config.toml
n_kv_head = 6
head_dim = 64
d_mlp = 512
activation = "geglu"
positions = "rope"
rope_base = 10000.0
qk_norm = false
tie_embeddings = false
optimizer = "adamw"
schedule = "cos"
batch_tokens = [8192, 16384, 32768, 65536]
Each number is 500 + 40 x the weight over its row's rms, rounded and kept within 0 to 999. Layers, rows and columns count from 0. Numbers have three digits each. The size before them is the row's rms in percent of the matrix's.

# gate: layer 9 MLP gate, 512x192, rms 0.097, rows 489-511, columns 0-191
# up: layer 9 MLP up, 512x192, rms 0.0998, rows 489-511, columns 0-191
# down: layer 9 MLP down (transposed), 512x192, rms 0.0974, rows 489-511, columns 0-191
gate489 107:512491447540458449478543432530479467444545489417395494526568585502527486512518547533529481544479452495436525549570474577529515490471562539465519549431487496610519556514514559585496528518503508494489486372519440447498525442487468500551501541523503506546493520518456500499489448547495473558515516578552458453509509437504509499530490511508513497520482499468545574496568519422474467519457515473500526480499533490539498498464551418528501507474539445470493528450445540545483494517486572549496463572498501505455458546505553517471488541464449432492538522539559487547543546488487425543
up489 104:526491511612500530507524481529430501545479444404427502491554475417500487438476462464504525542479504481470439556487495485501519537498519514512497477495472427544549592530528532523513548516514498523491459543569481415500516518528505480547469483595486492452460557465442503528517525519523498512510488543486538542479477506504528523454524520529532489509513550548518469587504497441471529560500531581502503551474403479509444446429561465485536501441518485445478584439468520527472413556468525509461439531483443514479438507482503553470476424489403531510552474562569539517494528457501532446
down489 102:524586615464500460494490602512534492480467514472519516513531541514425473442467552440461508453501579442527550485535472539576549535584555530518419574525546486516474513461481504507525464480515534536517463601426501438493493492502506516494470468498510526484474479497445467523526516499514550485648486544547544502550514460534511499499469528548522529493543479519469402496499497574498452488522493434455486464507445555478504514478478512576492492509430508474464504527561457476477531435478472517496468505420516482494451486484581508491481458476538458480485477479494503499550446576499403498
gate490 098:483439483550460487535473486485486491486424455552436463503492572469558540511511513458510475437588486505547460483482498497497508474560587505529483482488508468531520481523480537531542505566554478519432419507477467446502526458516469579438505505451478597499503483480451553471500577488466505491555497484453545561511542528471572437521534441522545457449473481409536502450482545556507514537502500512465530461561435588479474437411490499532532495472534449574490526476492514489506529442458562440519505566554581474446478486455462513464509459519457564532514488527536608493477510518517501489
up490 099:530525470582532482496426483553452471569486449484572469590491444472454408526559451487531461515490483567524517454500540531486494502522538529556549507470506503538506579577545440447419462488546502535554459565458492553532588506439532508539447468475459504475443545471490475530485488526409503495516493550527505497490481494434504475453501496528422484488489481501564506524520507499561527413560503437530488526419449507483532535461510533500499472495505508490509526507458496406516477577479470514482500435572513505511426472597469501480500525495484500390523471453477505562440495484503513480
down490 103:398396545434529578503534546526567557423531505513475536552493483530512561498557501492548539476514551487460518488516539498501547448547417504539500546542470500514525480474433510480489553554492473505500544508485553507472486549433524541466475444416517507486439522523517415435502487492507502479460492518476510544583521438584523438539500529405483518506465534482551533416458448481486506470456539522442533492522532453432566540514425544560553452507415481528528493554546523467532534505485477482479461525496507452475478468483521505542536488463559486492518436522432513495462514507558557491
gate491 107:496397408528534442571612534583501526556554516472467493438474554454535577522443537452503523545533487516463507520491488478450486435493463517444465540420486516442542498493485462446474462498506600471577509456489519481495433536561549465491490524571458445537455518531491497513507455551439444546484481469450428491455493498526541482457483449493459449474460486515502498483517511540518478494487477514492521551541522452443541531494517448509591551473482487533457517542459454458433558518473557491502507530482460482512510507462512484435505494551480543470431527561538534555563547465526476457
up491 106:422566467510522461498527566496429502522421535509462510433547447544496582473523484582517530492601462541554464560485442507484471505496473531482540538555510535527468525458475511527495470533453481494490563502476518553502566504560505460496509479562522493489552560523481549530498461486481473553416524469488525495487446510421540564475520526567551431503527515431442446517545510511543516507547506532530512512569463506501490505472539535536459456481490552505432499592461508458528518574489507484465477555490439420537432537534455552474463594544519490466510505491477472579478485444572480457
down491 106:559468518560493436470467463531479425492489564572507499552481471527540495476493523556454441458474532470496487540524513545535493508474461468477451516492482514476413482574530523481525485473446532455542496470507459535442569466510464565501598550519452579441434547548507505452498465514485490559569423508517516488526485444549530471451480529462501454482503510505549446512552459419520506515523508539478523438543368459542506518500467488538451505423480530475494558465453457616564509485484507521526454546481481460547506540587486507477463508541517486546498423503512547438501471470490517553
gate492 100:483505444553527585521543502485436492526544490460436509494492422506536458503519593575532549507524541483515453560526564505514458489556517451568524487471500441504535523454529539530542499474557421506486545468587511502498463515494479533432515568382542483520457490532491446497423463482490512456543516435565496454540619479515525450510486449487464540495500471511479544520477501496489496491499537512527543481504471469485461536561508527521470562503445492509437516492566499483474442457568562453469496465497487550467433484510549509457426472483512616470492502478541513545546481529478572433
up492 095:483495494491448505579561499431498469503516539443497449431559511462537482599461491469489496483545486545402537559558462514462488456392504517522428502475517525545498402507456503481469553537409523425529495535537478456552508437489448456522430489536435504501461535494560478532539482468475503564539465469621499545563434578533517510530454492521514479494451489552448501531491456491477473501481491506512461500465476525504523462442516514512517467456536525501525541502426544475441542465456474488526526520499553423550499516489452485450536519505441512465550594550487540485509496477556491501
down492 096:507474510501524489482479538441459524528449505472503523438546489454491534585502527468439515490591492464500516561534465509518551481477423548481526503436517486487488437534458450536538588541444431449530508507531432433489558440512405431460520517530450573520489505479446525494580539534478504490444491492419537554478472502473491484465480460561546462508487501545510519511502500461473473494425491522493543429544543512427517514505512566515497376492496474459556560579490490523493585493440470509463556578510458473495486537469469541461491465442506454447500530496536559453447462473534502489
gate493 100:499513517501469507507475482522530486423505458444511436478520518455535497547556533536498520511433545532550437456554505545554500511583467527425537559429512505501537542502472508531441492489495459524572519456512491478500476489467495512609534478478543584457488502497510515465452539519531530502550508509529569489463497432506542549513581585539580493423533477587454495540520556479528514500557518456576468484466450436486576504520442458507543591531490474536486467478524500551449590498530534506477485492555439448502462503515449506584482479417501574542465457498469544530499498539529471511
up493 095:474489488551498454498533564470478520487471435476495504554559485491476459466549553460413474469429471529498455494432505498574503527439475458548496490537489495512540514486527490510468509525544501464499519521544538483439561427544517512502422427519547461462491504478520518574492527488558526515463549465449445491510488505423544578532473547557546502497489517449450591455531468482507505616550410483590547470470553445494529547548475502498465491388524547442468539504448480483506545540494471459400563513463420430498502493484485500453467512510521492454478479530478535534514485468482525550
down493 098:553517538449514512557461530477516559495484569581495468522463513532433533534524458439484499536505501557480522522569559490461466520488576479503446522495483447423457453505486470540618556499428511533527528486467514461502557461562534483456535586483444506446551527528542454514486558454499494499484487435466480457541483472489538441467507519469555588434493451478562516449498564466555572512547563496482462524476515544518523490507529453510538444507516451580468451577522441546500539462487485501502478561455512452503452517418477501521500485470511565542506467492542526444486469420441523517
gate494 102:464497461490488507548489428494495445478468496446505486513499543457455463444497428487501422469477486529541455500633486507496565554502544492501492447523560501490493498533492504555530493573538487536520498439534468438566507516525523512438513559554546530519473468475450540430537454495455433519513453511461530566487493534517497462490594532511473450517583497504496524540489531490469529484526488594559490494450506588549443538416530488452469530550508535567512549510485548503431445546512585527513522522540434521403561462505497523467447474440409528521523551553500521490502483496527496524
up494 098:594515556553588443517513397488493520472511456494480506489457515544421502498492557541436511477529534504609424466522516512480475449544481531483536581485527497428462535553514438463446452496565478510535466498518498543486531515441571522498500459468477483540459556529514592431499507493444486504510517537506559465550524502495514507496475484525467547483528482503450405499532511531481516537491545448535540486486511567497505493518498491471513453550432570459585474531527415527492485503502486460551461539479492502566466449584519418483504514485513500611440478544535461488458499507556467452
down494 100:537439528488487514517517458535537558487537507407536505524514516478537434577449445550489416492429407488484517476518512511545424494541438523539472458552499498538518454535461586445495522466454508533476508501467499466562534491480559431524517563497540505510456516518512529499530494549564512505449525535495511491452584544521492506476545484432428517487523505494462544485484479498501520525483471495541482490518522533477509507547486434432466484424524510498577505543497531428463459526546539428482535525478343530452496508523503544517481537506517462407517563443454575555496562441502485542
gate495 098:489503481574488541477454516535540489481551514412448588512461495489523493463572545506532533514490546555512611447500470518496465555574520497471590461505490505437588467489501496495480562480512501495465516572486507490501503510431504548475516558514469468510469529521506430437414506475449510463454525491543586473516512487437512434532573492617493448484577463523479540497489532506506587503489514568491532519441503518514512528555497523486554572498542494472424472549562426526592453518522556492552540501533536509478538467422485455539488482525543461553519487467513477481522532481493511524
up495 100:466476520559469486545471544449494495529491450489471425495441534526509495523526461531419431459480563509484511561458523457478494507407521410565509500490504415563478455457591539511512582523450535536513505511497452434572525519563464545521512524492525497474477465514568479457531454542445523507568492562485473535523478487486462519463531472462529457473483530437497447466504468470530518544507487462501477445494504482498538451552480394514452450607473470526489444550477493467499431460456480520562506487543490576489536521541555506462493451460562469598522457495527590486524498528505462523
down495 094:503470434506536469491378500542511565424492467481499477539478568477511464467469508435512464524542482448431529515466440453460451581455487485487522422493488498463425543500476523481464537503512459557502478535501466567442485506475517533526438515479430392517527521497505510536506585535508509523393483469525460442517450451437503478515535486499497526455464537465485519535550503485443524543517460540492532587422517442433438475518519445481515491451426459488529482486525494489483521532508576520482511415461529479489566511448490462528498485478463483426471386523439483508519549522509490504
gate496 098:468490503549451485466469493537430511374563519527483497479463498526526506499561501488510442419493496478463531460559536457505458482508532557495544504537540456484523490544434506456529472452452522551527520440531495458450496492521569483485522498455466422528517565495521517493473469551453514487528544466514486488526495522510522550539523484541473528479526526514524517513484572443463547503512537366455473484468508388471516488518503529483524568498503461506511449567491488551487600514482503539547441412539563528410534448485518495459525563436521434486515485508515585545435573468584510509
up496 099:507481511470506508469468473548484554455497498499520526456539536495558461554501489516535564464537554480496507466461483505568540519489523535448462503527518462419483441531508520536512481557479496573500456545582495532486528517512558604517493553410411570464453486381527483508513484532480522481446473499535510475503517507471520527454512554503446474428580564512436502485513583494518452517447522544452536484491433571410524528444476543481442434517523476576496466466501526506454516413529432468481501464480582576463567558528481480488504515506536445472481541506528492499473448470473513452
down496 100:534446538520512524489546536503536511508489584557466522503545451508535454496551487508457447482521513462535430431509480492592524412531491508462489439520525450482499600540522510503453515519479463485488497491521471446435488476484513517532484414506527474553533602563504480471530559475523468491577419496508585543604590489516487461506484478566458454474515585496512499448481513502478473531480527453459486460535455504546517518539548527520473489414498456513530505526557438552416519541559482542489459556485545514453518540496548458512517530530476539519434455450573456484565510546472493500
gate497 095:384447404504501529452508532513546499470508537517506530452544546409482547485409555508532544482462534472461458561531560458505507517571569427469509506512518467506518477546473476438554497521514448512497500473515497470452516501541534503495532447455492507454567494452520475452459537544472562469455493563520527475469578457470484510466522483536519463455535509576474521508578536512459526504504447514586512485470594579544528515425435495410480440549526448538470401511513454543525529505487563512492497477503526456464486481540546510487497505572463528513443468560515507491514491452461483455
up497 104:546525527564479522523505454559490460492516491511563455524461513535557460500508459519472513556606506510534556527471458486469495455530444495504523517533520487476523512453499547558504493494541482447489521490561474489553517492463536476501476605563504497560472523556439483616449497490492436564540514440490534497458508508514553526471510494475483552459491484485518467539408452504571511539489602457467474542562402375490549438538497560463535565447484586496491501499570517447478529555516467450506493534425471452496506525466471421549498526498500509496536529465507524572498531531511489523
down497 099:557457612530486526423468465504518466449448491537468524526548513504603539450450542546457511440541481508545508539484548465461477475550492550494458552513524406485509441503465501537524520522551434529420473422517491487508520512479549499457486524470541538487482505476480488462479487527491465455519542510534483424479568491519470467543501540548497498468557521547519476523535614485484471499465553388494552507521545566563523533474558476462476406506457491462517492512525448502419589502466499489503539539462494527474524520460509457452502537507487522488503551488522497492541531614518463594
gate498 096:489531517518458475499488483514478494465562551474556483469452598526543499533531498516472493526476505487521465525530456481517534533489544466520568473447506568522526565503477527528507554471559469475456476458537499467490529534517453534550500455566479502455540485537515453523450506451554483440488605492414572459550464474484532490469484494563517532500534619460493556548618526501497493536463563461542511496546496483537474449501465520437598524543454437476425523466531489523522545511468469599490510495572515490501492442539501395524513513475473491471426541515486491461578496476516527580
up498 096:425521524511569527405479541482469583493442403429460516496462505541509570459504534513494461451447511534494478527503469541533465500493450470522471492579536485475484457437454513479453535471473481550493491509463377499481515463562489553454503487533548483520518402426558431453542498549496481477541457584427440550601510473490526551511516536482549550502487484498558440521483487505473514469519537526481445500452515541479540506520486533525467517511488475533578469502465446440529516523539506493499497455482482559536421487478412506430536456409471494515510512562477497467492452518484520488
down498 097:472418573467515508475457493489531483463468542516527491540573489494522485520507541424473496382476525451538452490476496475429449512498461466581490454535472417515474544458475525462458478538492478516564428445532545510553502480488397530407538496477502517547539509511488531483495568467495552446519471489551449484495568493522528524521587468489562494439519484460460495468486493489460477474518592480541512512499475548476453506489462528521547476484502533529493456532517449455479483445533586463475461417573483460448523510431463533465521503470524549459517561478540578491477539610522496529
gate499 100:504525450572562517502489518447535519471538509479495439476511520448521443516471577479495496517546541523500518589528488431522568464534604449435532516457566430474571480468486505533571506486517403551518543502565509512438508418528505503472503528559495475520511503456529487524472556513519566479491531472480543505541541501537483538474536439557484522477535552528474482534472551507473481505491477483459567476515499478566515481481422548472440472537487541413490508475448588549516576485552497527558536559551473530533432436506450476560487495544597503495508492505492555502535481489436492576
up499 098:566481518530397578476560537599530548507468461442451507565521498589467500460510441539579466496518507441500482511500493499478548473447489519486487516443551574528494484518504599436568455421515458519497514448506510521455560468468503468496473462523509512496507479568562543496451528517437420439490541548475468457477498461478487519510536534479519468495526548481579480522536446510559493517502509504542438534453477424450518526493455458523549500515495479561477520454508497496476476469528517471458571491531486560472528545395500458538468462456532533558485504506483473504606485585467529482
down499 098:457486543483525463476545475481472534452491519525528505529449473549515453469480530477549534422554547562481477535569530513483493510506513529531529473495463463502558529538514482483408469521478504490506465515436587497517498512458454491548463466442512549485456491425512523501535588499465532512502512550495470500499531462503545546576554524517537479418441535496454515545520511537585469542459528508544539496407454554601520505531502484465552529500536484543484530513556466480526428487534515440537507409486543472419492488511540451575513465515490404522500439474528536424498455599523446585
gate500 101:525497429508509544514544446513553526453444559454480449482526494555489521515546548536480549505523499549393496534499424471533487405475497464493571442527460355487462485434503474556502500472506495499533505501547381537521505541529442482558482442511513430500575473529435476526489516517548519441499516508593476522437590461511542577500551515501523522546473470483482492478488460512523482493450481524547467540542420539518463464441557522477453474562455475537493514474472441426525497502531550459517480497511516460523467499582449553456509526511472514480500529486513524542488486460447466512
up500 100:539484481402498518494524532518482570537447514517506454592494500469475477479507471493524418489469468542488537475432535465544488459453429471458508503447554579511527513439488472457466488495499513472495490528363518550532455515494525480564412504436471431478495503475410513548472491513499456438536495479517528476502464493502532447488486527503543502474430494471482484499540462553521540546471492490565535542456473511478526538446586530430526576475546470428466509530499468478523466494456516456466580475481492519487504444487581449511504491514598508422453507559549501506498439504568422447
down500 101:514533525578503490478548484520502528508488467494459487534444477546472540460524469511417448478519543449488554503516499500522486474533524531506473478418414518468501504487479462527480516546402561509502568508583540551532552526516472553519488549546523479501584531477503495474478561483510461524592488528412513453459489545521531512486500431465500436432493461468543490512563433502466563494469476477516448546488460490466444430558524589555428492432421486509510487522440483495449618492452469491510530517516521534523460446509486502487466537512566455506554517565529591536500534512425509518
gate501 100:554497456500509541464490474490521502507527533537467502523502476457530524522455517528495502497597505517472377522474562507536530486533533494495485566476505504542494535504466432544554541457500441510543515409540523492466488476459441465485542481472506440458485504589518404441558481484513512564495549510505538463487566469488510507505473515488505455523466521510429554468578519518472492602489462514552442437475543516541506526525539407487447483486506474487469489495449590542552555481546576541611514485478457562493455491497555519442559504476496525445526450534529478470599466433471518466
up501 102:524526504550512442544500461520528481475521484484557435461533478498527541498522514481463478422541470453471493462444505576442481533474511442485420491475473531549538484532471514512562534491486505493506472500552475542497523517498516474508492534477499491587491514458544443510493411512520509507532440409506474474420423577601566481504504547518448459525470528462519556499454488497450570530492495493522548592556485458483433577524538480603471584437535534482522489534542506481470513411433487557496512476552483557502502485514534456502443509511462420470483493517493486542467578534501604482
down501 103:515517615528499510496465514494522484486523532493536519579533463520522437488546481472509533489469560480526468527564502513466463477490544518529450497457486517461519499470507528487446490516547397482492456442518519495477441522541484492480502466547498479441492470527508512478478460546487493513577472495573513553445532497549487457496488553464501512454509520423548449495519478526500458472559539521492541498518516477512508483502515590545506467527492477566485546520547557491455444540517503514515564542436449575452476456503419517574591465454487582494503493572463463493460555690582538527
gate502 102:495519431526510454482566522570516448527496503476496390557496466501535529450488440509564519487555509500501506547508515534475406529459506471419484532509536513486519423493487531545474444465533467502545498495492493543487501449523553560482478551519430524519477481555553543486479544513472508565496477479432502490555569462477495495494502442476489482494507440512460431519513542495454512551483439524486491574502380469517530541488509500473541421458525379532471521505535453385492462527591547493556562574538483480467466522540489442489465541436529488485533530535556512549483548529528451503
up502 099:422541531469577516512525490444525473449461442540411491436423485522565517585507532570526515461439518443483515501505489491530488502503490479493453507524441425456443510463477448477516514424498498482497534526529397507499466514507515553547512488538531486490539492571477490477484534483538431548482499433476535580495481433550537493455517469557514455472494447537546493507529506471473461535442531522492502545502480495526480474513577493516518457491516561532471505540365560471490548481496485518517482505488515569503487575542469532526539472538457376499520522429498453485508590535480447579
down502 102:469443556498552511526475517433493423533520520538459505506577475404432536494462546450479503527561480498511490562511511517474536471598497553561476435514470502508568525556469496489508550495478484500506538519454588405567524545508568553430468482581509499472481447491499486432484464513489520484461490485468517462482439522528538538564513499550494489556523523516509526499507485515453596487518454520546532508459478468482438489566518482470466508478539546593462476476504536481529496482540609522496564505567507476496452519546455473455519455496527586494495448501443506438439513523558409500
gate503 105:436501460516518399572578427491460546533447461517455479508519451469463468509551486473490475438456520548425526439490501517526482388563545482546498482465433491509495487469470443541510516554581510484491467508478518559493493554481494452547468445446499526470429461514478502489494430495474494475500504492532478464499507495529537497562493526539489523526490437457504522588517521440537441408473503471498555555538519507530484438516506502484589582518571443506491476605549381488442496497490566495490502520524503498460559500473478457552494484476548486432454503448461499509444547524487486497
up503 105:448584498554547503537509468475493460585582487501553527509475547418544469481493502499459504577491469450508463531453488507473533518509489509600523480534479540465496427585514552507519478549514490509462473512482484441568551527546492490511532489501506522522517554511474555595517525527523483538485415540487501543446523510492537534453542497497493446476482525457492583547533457440522479482540457541513485512499481464443463467453492458423470515418489435457505515527439561514493470532531468467478526438507532509504411424498506461435428572453510513515532490499485481574508522388494587444
down503 108:459447548513498518536491538472568488572620474510466494502516464500515555538542486512521565466459453489434495554530476521565425522533392519512482504501526540521555504538485547474513473544483483511472509523518513477510519391515494504489493478407483516509498543406515503511562468512558513540562500532514489494506498521557469537464458457442516498535537458515578464498531458478514518536510491442562512616503512502496571484504401551546501552498441493485528534596533424553484527494467486488502520594538519504454513447486529454524550446506511508482463566488561553489569492555474509564
gate504 105:453491426504474467480540476511510434401496519468511466484553476503595527508429459489465418487548490507520481517546442461500510389505532489498551588525538471541491536614454485462521421508590505497508495474535452480559457533552501465495543473572518545522420517523532468465489512463531477498498443507448468516483553500569469509522474524533517498471469520479510566551546489531511454510477509456546596496454463527475397506532508523440489516507483495508502548490517496554452442544564582452478563423529522510458503463576448535496505526532506539462456486461470519485445533494557495510
up504 104:598504544489446584475450587514508512489568513501539460452495497513526513491438512507531590486515545506570545540441497484465533458564493495399450479452505510533484525398502522496456457477490486452535491474433463539475466522460556510545536468506525553453479446428533430518563437455459516429537523499501523471481513497464462581488518451479471555457485526545481501562458460487521478512553451520439493480475528563481450482499520601530514541460464499568530607512551481498507496467540521541486485496526604515454505485438495529475455545457446490500481545546498493466479498516502442469
down504 105:526500524445465498516417506531518553468449430466521504519477527480500490512522442499529454577534431553522508550533485462486454478500534487523491466536482505546495502542498497480498521518551525520569532578497494544482525485467502541421472484435499538541518494516478553463521514500484475495419490497525490468484545566436516474523492403478468408556568482451476504571525538448503447439494520444478433526526595444507503473492459519500508500617511448436539426500487448543478510452532510501505514470496486454537571563410452493520425437504503443499509469557431535434593513526535443480
gate505 100:446496451442511481554472447528484516471453494486437535481523501528432556453527492496471472460539522515512536471488541486439530457505512423473513465452417499496459489448503540493513477495535471558577496517470427449536465487496503502523482415491535444474569524536482568445519510606541483434511503482535465501531536477480415558560457471474496486477415409483600432465546538539476541477439528494490532490557494408510515559473497553483473497535497498569492478465568501474442486534591543462518507532552474510543471518491462414492498453541506464513508533533527519547541564522462447542
up505 097:450494485497512522485487474547486530492502508547451504496471429487555484447480489518557528512464450468528488422472456512521414492508505517549487501475489478519477501495399567522527555470413479455541570418480453428521550590575457466497529518486517543533473520514540470505529516503521496454523532493482489518481510512460541498495476476553488413531451485535580466511502494579551577448497421483477475537594449510564516569527573498566458512458477549558513557546506497452484470472467538571501543442489464552464518477511468418518469508516555483470488548464487571552572574547478457486
down505 097:432439489494527481542484479529459486497479515542494495437590451537476561482504581549548518541491455558476546509508502480464511577529466473472488517493485494491543508550490557439493574466483513509562494563577492520549569536522479509502451474503504517497586486514474478538511511457472517501493488439448538446577470471486385538551517461529500541469537449445486598563531451474494523442485523548577491409480508501452461478479485449503502590455506545508499463501558555513543426518466475438535538476509490558500528565408533507464483478506531426437485509433545545476548470517504481505
gate506 092:465509488496487490609500435480407605509539482538515503473529527409492460479454456471533517488497513521485470519448474402548536495568524536501506492548566541513520548479487448473499464468496499503521484521553536495490593590486445495542464451533462534522532471536543560469507456482462480464538440520446551440519497547526481576419490505510500536505559513489465521564494562495539493449509516507563494489473476484549554454537471498486536459524465454450489489476448492561478555466411512475524489531474555564517446408484444488465523506481512414554519490513511490585493542458546576532
up506 097:478527531495508458559405479458455524596463499495494548463481511517461522494505500501517393540531514515415508408491512461548562572550453549503536475498439510461517455507491466456504495455560497535487530512521489554460537558479469521502442433517571464428469424498553490434568494506547429489512490530481499560502509519507490466496484516519534494572514488401510466506521537493516470457496489468570456520495459486484482486577550517489498497433514491483579524531445453508527490494491518473514552458556534528513537453490492448541446592521400516495532536422405508465488523533500466416
down506 095:434510610500475511501488521488475411511449533480463530505472517545536472516486504501511481553462482534520493507449494524524462544463488471529552372460457444520556460484534514537553513535571454513537529506504462538477501494502503506445513557489455432508512463456562496529445503558485531513683438473502511478521467508501462508532539403487535478449426480458537497526544508508518509537532491499466443511521473424553592476463510504504471457572486468474468489526489525519485528535508495423513457543562459431520493515454566511502476479472549492520501538460581519541526573589492534514
gate507 095:476445429546436486507523446490423499519464459494467494488550496507502463461551537537488457623507554489487547504531587395466466434510453482603500544565513518496576523518480492484508495505508493529436470449528457461428404547545502448454596487510457454467397454519510477552490461459499496560483537482466494492512497470505512463482547527540549482535510606486506544516593507516477457523444463490500498478523495456511556494505451471506463511469526468446466470496483537520431544498459497510552512506533444471472522489487476527525441422445487535487505464524482551516455458495458567540
up507 100:433427494413427506411509553500454457490450450511436491499443447530489472540539523502534462567497500461467487565559520407482419460490447494533456442543493514542492545537513498508460488462448557534440520483526527495487417545505498458496538462488545509447446434487516520490490477484517468482444511520492466516509502436481531470476512517474453540492496514476468501478507486523482465513448524570501562449468512479434502491466442455503442478511499478414503523441406533489480400473480458486543488472541416514518510502446470550550427477463486537529498484455427531423507395455450479538
down507 100:443550457451502504412490571504492371524497525487546515530499432483550414524475540482518513467528488487460492530525395491535465494443486507481492546497455522578534569473494573453453482460551464509469500543461440529490475524403509528485547523553480562494470457482524443447497523479565484469415464528509528604504478485470483543524514462504431523531525442494478491516415529453485458532526559554447531534452523488497461483513462583453509517523461514471523513486494532467517479503477597545449467468443517477497536491507453567475558487530509513479502517420458508433503501427485509558
gate508 093:475449462448532455562504465473468484512433468493443505522535517444512479524496507477495492565493480455555500500473554437583508519505517491461508584466496468475499488545403484479535511441507543546528492468498455493500433542461494419551497452464428385522529417551536537492494530482424474511522535512488498506443552512558522440540525486545545476508512543428542499575525497462498509415462491494526500471577481482590497437490481480475511538476440523464447511506524479430506472457589494511554487536552551516478518424565490446508529452427496486505539611439456458505514475499500477500
up508 094:505539477522463502450437530529485456445465441453546476465432520524516558572507555520526498542466401458492548467493532549540546465475573476522510592471514490555515457496503545488560516464439536484491547487484517528569497483495542512473564509507516525546433549533509458552491592541441501469473526469426476574460509457534521545471510440440555492455502494575530553499559507542478450529475511519522528533516462503477554526558438568527454520444543510445451473477479490592516533448530417499475513461562497524505527461503455456507504440465541411468513472520474506500447492511496523600
down508 097:549449489450381494462505493448485451502549468500555549465448513534458508522478511514464576484459480495416508511471478567465508598481460518451495502536479487511513541500480519474539446467496485527503512527446553512518537488552473569518379560517513553473422486507521534508550548486521471489373477518512466547407484443432461551444528494524486426418509473493542498459508520488481517506498535544511506524517588461468467469508537507426506479492501512450550488531452503510516559482564413575527506476531498510549486530451496546518450562474486510509467506471567515600521501449515523472
gate509 096:452473491567552526505466499475510516484539478493547510522529519498492572527476467573519428490546498545453515514458516510463489533565532509468432487439472443514561379441509497524503558541575487459542467569578450457478438537494566472508485486428463408491457524530443515478542521466498505512505490524471503438483527476523505528488557509533547517509536551509483432492554550514508521527480447497493438486504523448533575564463522416434555509523501578525491472531542440488493459447456552565487478482470468573471569572518449490503433529485455498468449578477519484576481470556507509483
up509 096:445509490446478516504513555533460508488514567491468478548517464495539505462515461439501539534493519471522505465511502489479544452488503483591551592582597568475453581487469529476511486477453497469395476425464552486567462472531444485525489488529502499541531501454559495510420464489497454449528568428506604502494507443525573468520440378463500485469556462463537561541420490461470517568475458496502442526555499530506507468525469614501454482514508477511527482514513508463484537517564507468509512525517525451488458490497475522549552515515550482537493457583508505496523555480516483567
down509 098:464462471608580492496610547501508496443477547555493519532568519554524469433572512551473461523496467613513459538487525490489460452553510496535478559518594489521543488444520461527478531476526502476532469530446521460495473476513478504515558486479504500592501445524479502482424477501444510453523491449521486452460558460493514483487557473519477413510512511533509529511496544542510569517523570526517515553532458528514568550490490479458559496499538546545496415557523489430486603480470536495487476588532481473476500521493480430521504452522538487571418544503523522477576516511503525439
gate510 099:496469499457481548433488518507516597438458484480480480470469512511549491536510448593505500511467593562518391520544510465533421512537509569488475538434485470430538511474512587443507521520532505446521489416554485507488438557560523467601501453521426487504501535499530407414440469525547552510552510438517535476469536516575547493509505451486560492450523579514543565537484438533509517533439494487478558484501515507499491543490552429471473464540560538488524507485538503537503544466521521506508440535478537509478520519542488511452475462490480525535527492533489497561558506571488446489
up510 101:418454478486534492514522552471497544579539511540487547480482478530508538577558552395463503487511507463502495455429459521505483453463450473472561517466518506487468494525530448567569482461519543529532528548491573434506512516521499475519509501483525530555520514520567476509447462398468501477472461478490493530498514535597453514433454518489496545478456491587486527462470490453528455486516484456496564450496483569551416551588457489523549497520489496542496502535546547487550463482579492500474517495425558518536487454517424449514484530533565555509437462443456396509529478497464562528
down510 096:495459347472509510505512504547494489507484485536501479575491507463541508519461460492513491533531456523583477447513560542520488536451487549511567488487447494491425511533452363484414490531506503453515535530457545479522531394502489523470520525537516516549488524484480485465498530477488581514313490447497445384546498496567482494504493523471469538521477439458495478441496473511471446554573481480496517550495504531526550535489499503538563517444495471524533443522515453490527491486504472531508535520508456551509496512510495542487471473486464495516453461492489469500489600482492462423
gate511 094:542537505517495517520533512518583532511512472443520534463557523469486516484475544534572515519513508512407493513490479509449491514586502459573510491473465483493481531484452454473537583533469470427515521447508485535505436501512506500441500541517482510587466502574478459483480564455591549506533486503541490532453505524455547556494496514570485479494525472486503539556532512536468449517544484531492434576545484574533479417443583461431485474486466510485456471432499426493554582527477612545475514561470483473378469512459508490509488525496501482512479502525469475542531510464487594408
up511 093:494547485493565502601484544464478508520450545464495455561596502428502543490515530565518472493467529470477586475501531514480448509514548507523452513526567491451546521496470466519581461586461519533528524488395456459462503467513501490463548477478573456521504506503521458382492451515489489464510525560440510507487507528526573471545506450532452472443588515553542594537486522504481530498506466468499474554529494486440520503457477509507504550534507504555531392498514478515543535534522587489475489532522431523503612516543522502477472482518474491492486494572504494500413543441496569502
down511 093:498521532482510522506550562481463470527481565482460516434458524431496487446503495539430526491447548434493481476504494508488516443483527504502411453506469474480550495418516498495479559498509490488416553522509447424506521463573468462491459513489566488387501475520549621437472532449485484483504626532499482492484535458499495567474470528507496594498422483510529500546499517576556534467424569520562496402499551487506469470488460500591515471498490524496445476514467477511457459503526480546535508476459526460477469452509516535419497554471466541466560446467529463493507481558502495521